Weights of a small GPT-style language model, trained from scratch on English Wikipedia: 471M tokens.
Each number is 128 + 32 x the weight over its row's rms, rounded and kept within 0 to 255. Layers, rows and columns count from 0. The size above them is the row's rms in percent of the matrix's.

# layer 7 MLP gate, 576x224, rms 0.133, rows 560-575, columns 112-167
size [101  99  88  95  97 105  97  79 103 104 102 100 101  93 103 112]
[[146 137 100 161 102 170  81 232 131  76 156 125 123 140 121 157  72 115 115 112 132 169 103 163  93  92  88 150 116 120 124  88  75 120 156 144 135 188 140 161 148 102 122  98  82  64  94  88 152 106 117 115 108  88 106 156]
 [149 198 103 163 106 160  94 140 137 135  98 126  90 118 108 110 164 167  93 115 137 173 147 145 111  87  75 172 148 101  92 135 153 140 137  69 120 173 116 201  69  96  76 125  83 128 126  95 123 160 114  95 149 158 144 147]
 [133  70 154 164  93 165  70 165 130 137 146 124  85 151 132 139 109 105 124 126 121 127 140  89 149  37 154 147 127 134 209 138 103 161 145  83 139 174 131 153 119 118 166 141 164 153 139 151 106 105 120  92 168 159 116 185]
 [106 167 101  84 104 203 214 127 130  66 112 100 110 141 156 178 122 167 149 140 138 181 179 117 137 114  91 116 181 109  83  73 174 152 135  93 101 129 160 120 125 131 116 155  55 183 142 142 159 135 145 102 154  96  84 127]
 [110 145 147 158 206 144 157 126 104 144 153 148  94 120 176 184 159  93 123 151 186 156 102 101 103 158  98 111 144 131  98 102 139 164 113 120 143 153 119  85 125 120 122 160 124 146  89 122 143 168 163 142 189  52 151 130]
 [131 103 165 105 140 157  79 156 103 141 155 142 144  92 113 148 194 144 122 151 154 129 147 136 134 121  89 168  57 134 154  67 143 118 118  79  88 171 126 125 209 116 127 148  49 123 165  67 101 146 129 127 128 169 173 136]
 [177 184 101 126 147 153 124  96  89 159 183 164 179 106 145 139 132  91 167 119 160 118 206 124 120 127 141 118 148 125  99  62 142 192 139 133 125 112 171 130 125 101 168 121 106 174 154 108 129 144 118 162 117 132 118 108]
 [123  67 144  79 105 168 123 154 119  79  85 147  73  77 169 128 133  88 142  96 107 155 149 152 143 135 128 133 170 175 143 108 134 131 107  96  75 125 114 128  93 195 118 144 152 130  71 124 111 140 175  81 154 145  91 146]
 [166 166 114  80 101 176 132 177 117 116 128 143  89 126 173 153 120 150 135 126 144 148  64 140 122  42 157 137 166  35 145  99  92 170 135 119  96 183 122 162  99 119 128 116 130 104 129  90 115  99 209 123 151 121 158 172]
 [104 188 162  42  93 116 141 168 117 131 171 114 153 161 166  57 118 114 134 109 148 168 110 140 179 157  49 134 119 151 150  45  94 153 173  98 144 103 112 111 183  95 133  75 129  81 114  63 149 120 122 138 131  92 147 135]
 [120 178 126  90 161 189  78 101 105 110 142 141 106 178 187 130 128 106 160  92 145 159 121  88 162 165 152  74 130 147 147  99  66 140 130 106 134 140 147  94 134  96  83 143 142 139 133 143 189 138 217 108 119  34 168 105]
 [124  76 171 161 137 145 174 160 111 173 117 137 156  84 147 175 118 173 144 114 173 192 124 152  99 102 174 124 175 117 155 101 155 189 123 158 125 106 160 103 128  78 130  74  62 122 130 118 136 155 128  65 129 166 177 105]
 [ 89 124 116 130 134 166 156 180 121 100 134 156 187 112 185  96 107 115 117 103 144 136 165 101 137 135 155 118 125 105 161 103 130 161 126 127 109 175 197 116 144 147 142 158 175 174  94 122 147 128 124  78 177 118 107 154]
 [100 158 117  77 157 161 127 218 158 112 114 103 105 136 135 135 101 111  95 150 192 133 159 131  69 115 111 122 152 146 171 177 119 178 166  87 109 196 102 145 127 111 154  78 100  88 160 111 131 104 168  88 108 183 149 119]
 [147 143  75  73  96 140 156 144 118  73 147  97 130 148 129 128 130 141 199 173 142 153 133  94 103 137 112 113 106 122 102  45 116 138 161  36  69 121 122 174 125  98 151 111 153 140 146 102 121 106 179 107 138 105 169  95]
 [199 176 102 127 102 192 166 152 105 108 140 114 143 111 161 134 102 156 132 117 172 147 161 127 147  94  99 145 119  91  85 144 107 175  75 144 113  82 125 133  93 127 160 172  50 164 110 127 172 115 169  88 127  52  99  98]]
# layer 7 MLP up, 576x224, rms 0.146, rows 560-575, columns 112-167
size [101  91  83  89  83  99  90 119  97  99 100 103 101  95 101 140]
[[108 136 179 123 151  98 190  78 153 138 145 149  95 154 136  65 179 102  96 142 150 145 157  89  73 137 151 154 103 123  78 210 181 158 127  97 168  65 186  85 139 132 120 106 163 178 155 154 103 223 131 129 164 114  75 122]
 [167 160 218 130 138 122 137  82 150 127 156 158 134  93 138  89 134 139  81 107 148 164 104 163 124 138 134 166  68 148 168 150 111 108 144 130 143 170 113 175 144 121 115  90 199 159 163 134 139 117 143 109 131  99 125 112]
 [120 181 147 105 160  91 147 134 145 109 125 106  97 132 122 123 115 145 146 156 151  86 156  87 128 141  85  98 137 161 125 110 191 152 120 151 131 136 103 132 166 142 105  99  90 139  95 141 138 111 156 172 124 102 188  92]
 [127 105 107  65 153 187 170 103 192 110 150  99  95 128 144 163  81 124 143 149 110 157 178 127 194 106 117  83 143 111  90 112 112 154 115 123  62 116 138 169 125 129 126 179  58 172 154 113 123 209 118 124 143 123  84 134]
 [140  84 134 110  64 171 119 109  98 133 108 138 107 137  95  37 117  90  96 156  86  73 195 160 120 123 134  97  96 135 134 150 133 106 176 136  88  97 163 153 107 152 125  54 121 138 151 153 114  95 133  92  61 153  78 128]
 [112 155 119 145 145 132 171  56 139 114 145 126  98 179 104 124 121 129 110 188 131 138  66  49  99 156 173 112 143 162 108 140 148 165 190 113 164 116 132 136 139 149 100  92 146 193 105 141  78 108 113 130  77  73 129  92]
 [153 182 144  96 108  78 127 150 115 105 175  87 119 166 107 173 130  87 230 129 149 168 138 150 148 131  99  93 138 169 172  97 130  96  93 139  50 137 210 142 113 105 122 147 156 145 113 106 108 182 147 128 117 137 103 168]
 [133 167 113 165  87 103 127 172 171  86 131 131 153 104 146  92 108 160 153 154 128  68 155 127 135 125 125 104 144  80  63 109 122 107 158 161 158 118 114  97  61 138 129 185  62  89 148  88 151 122  85 146  99 157 151 171]
 [103 117  97  95 229 113 101 119 132  77  66 115 160 124  98 149 110 127 132 159 103 137 118 148 170 100 118 131 125 163 103 140 122  73  93 157 132 125  95  70  79 100 129 100 207 102 191 179  98 164 126  98 139 108 105 158]
 [144 135 130 147 157 145 129  76 201 117 142 168 180 117 119 180 125 165 127 128  95 111 125 164 143 170 202 138 151 152  87 166 149 121 134  93 166 190  86 190  65  99 158 125 114  91 139 191  92  78 119 109 141 121 152  90]
 [161 133 108  99 106 107 134 128  98 129 116 114 104 114 181 121  93 173 144  84 105 165  97 100 142  98 129 130 147 121 118 175  91 152 126 138 114 152  82  99  72 116 148 173 146 105 143 112 154 106 160 132 143 124 118 193]
 [165  99 143 118 132 105 173 108 123 144 126 158 146 154 139 128 120 126 132 101 143 127 107  78  96 119  87  85 164  80  72 127 124 114 113 140 185 155 189 154 116 143 110 178 175 159 129 136 165 136 155 169 124 143 160 134]
 [152 157 118 113 150 140 168 115 160 120 105 103 140  86 132 155 159 121 125 130 107  75 199 154 109 112 154 121 149 113 161 102 141 136 161 124 150 171 145 113  91 145 138  91 101 156 121 148 149  78 107 151 138 128 174  87]
 [118 137  97 116  80 129 110  96  87  88 121 156 181 161 196  77 132 173 173  70 103 132 109 112 154  81 142 158  82 139  85  51 121 132  92 162 145 167 114  50 132 142 112 131 148 169  86 124 146 150  85 146 181  70 117 112]
 [134 159 141 149 140 131 202 132 127 168 144 133  98 125 159 136 143 140 110 175 174 140 158 146 167 107 126 158 155 119 148  90  94 137 187 116 166 130 128 147 114 100 106 114 122 111  77 170  61  69  96 140 126 116  61 142]
 [193 122 169 159  83 163 143 140 154 114 134 133 137 145 167 133  84 158 145  98  96 102 128  98 138  28 102 147 131 123 113 154 119 133  72 204  88  54 164  87 136 161 165 191 119 113 158 140 123 132 132 162  76 126  95 110]]
# layer 7 MLP down (transposed), 576x224, rms 0.112, rows 560-575, columns 112-167
size [102  93  87  91  88 103  92 119  98 101 102 106 103  95 102 110]
[[113  81 158 141 174  82 169 113 155 134 136 118 119  43 180 139  80 107 134 153 140 154 134 152  68 162 122 107 148 157 114 133 108 144  91 103  87 128 102  98 100 133 122 106 117 128  63 141  99 134 156  48 125 125 112 109]
 [130 125 106 140 141  88 135 104  76 175 144  82 144 113  60 118 136  99 143 109 117 132 132 141 162 143 126  94 130 158 134 127 108 120 127  98 131  97 159 139 134 133 158  86 175  69  64 152 167 156 160 142 191 104 204  98]
 [169 122  98 139 188 178 158 119 151 172 144  87  90 160 146 127 126 169 112 144  95 102 111 138 170  77 116 156 123  47 123 144 137 140 229 142 139 139 124 138 128  92 113 163 124 115 109 121 127 108 168  89 138 151  80 114]
 [122 111 110 105 118  94  98 101 149 166 141 100  66 215 157 105  58 119 161 159 128 132 125 137 138  92  87 173  78 103 139  99 137  83 124 162 117 131 130 120 129 151  91 140 133 103 146 195 130  95 153 135 153 125 142  82]
 [125 150  83 127  95 145 185 149 146  65 130 128 117 138  97 140 143 156 117 121 161 160 146 105  45 202 122 133 154 149 107 101 103 194 100 144 183 158 144  93 154 138 150 107  77  93 129  87 143 149 131 104 139  32 150 124]
 [100 159  82 117 105  52 140 163 139 119 137 125 111 137  95 107 153 108  94 112 103 168 152  90 114  86 135  90 109  95 175  90  70 188  93 134  98  99 138 114 150 143  94 139 134  83 100  57 137 177 139 175  82 125 132  99]
 [129 150 127 147 145 140  97 135 158 115 167  94  57 102 165 119 105 172 114 109 131 130 145 153  98  83 147 107 136 162 158 190 138 140  68 173 126 189  32  64 121 142 115 165 120 155 117 107 158 100 130 146 157 169 141 143]
 [141 161 139 128  93 115 148 134 140 122  86 134 134  54 127 133 113  96 132 107 164 148 122 117 133 139 116 105 156 135 114 156 134 105  89 114  64 119 135 132  74 151 133 166  96 129 114 153 119 122 131 126 131 110 159 120]
 [171 157 137  99  94 142 128 128 118 172 131 129  75 121 134  60 122 115 152 162  77  73 153 132 142 156 131 164  76 113 138 167  77 180 142 118 128  98 129 124 216 138 136 206 108 151 107 145 180 144 115  97 121 131 115 135]
 [ 99 111 163 129 175 129 144 126  88 155  73 155 164  99 146 109 123 183 109  87  93 106 163 120  99 158  53  84 124 142 204 114 129 112 187 132 160 109 179 138 161  94 120 118 155  89  70 118 127 196 173 134  72 143 117  96]
 [109  87 135 117  97 153 185 155 162  95 114 183  74  95 126 136 138 126 180 126 176 112 112 100 169 168 127  61 133 162  87 162 117 122 122 182 125 151 132  64  84 154 149 141 105 152 155  65 134 166 172 112 158 121 110 154]
 [110 145  83 140 150 156 102  64  86 123  76  97 176 142 113 116 125 123 153 146 115 104 101 140 140 203 130 116 119 106 144 161 165 153 150 122 110 178 146  84 116 189 132 131 132 157 166  81 146 114  81 177 118 141 144 176]
 [135  96 108  83 141 144 150  83 146 151  82 118 100 127 118 130 149 137 129 113  74 156 123 151 170 107 143 118 108 111 131 127 148 162 107  71 110 127 189 113 166 159  63 141 210 120 140 147 147 121 112 150 121  99  85  98]
 [113  77 128  59 109 154 120  82 130 118  98 125 109 121 143 112 165 134 145 195 140 132 134 167 171  91 115 125 156 145 107  86 123 163 187 103 123 153 142 111  52 144 113 113  78  97  91 185 164 104 129 123 170 135 118  75]
 [161 206  61 122 112 114 146  99 105 139 159 162 116 109 167 132 125 152  98 144 134  86 183  83 106 111 108 111 155 114 169 133 103 152 141 144 142 208  94 174 110 172 137 194 109 138 120 146 133  52  97 188 162 107  91 125]
 [153 172 129 139 141 210 159  71 167 137 169 120 166 143 125 143 102 177 124  97 112 119 147 118 171 148  63 148 162 142 126 115 125 167 160 150  92  93 108  99 139  62 167 139  83 169 161 138 158  94 132 113 115 141 143 121]]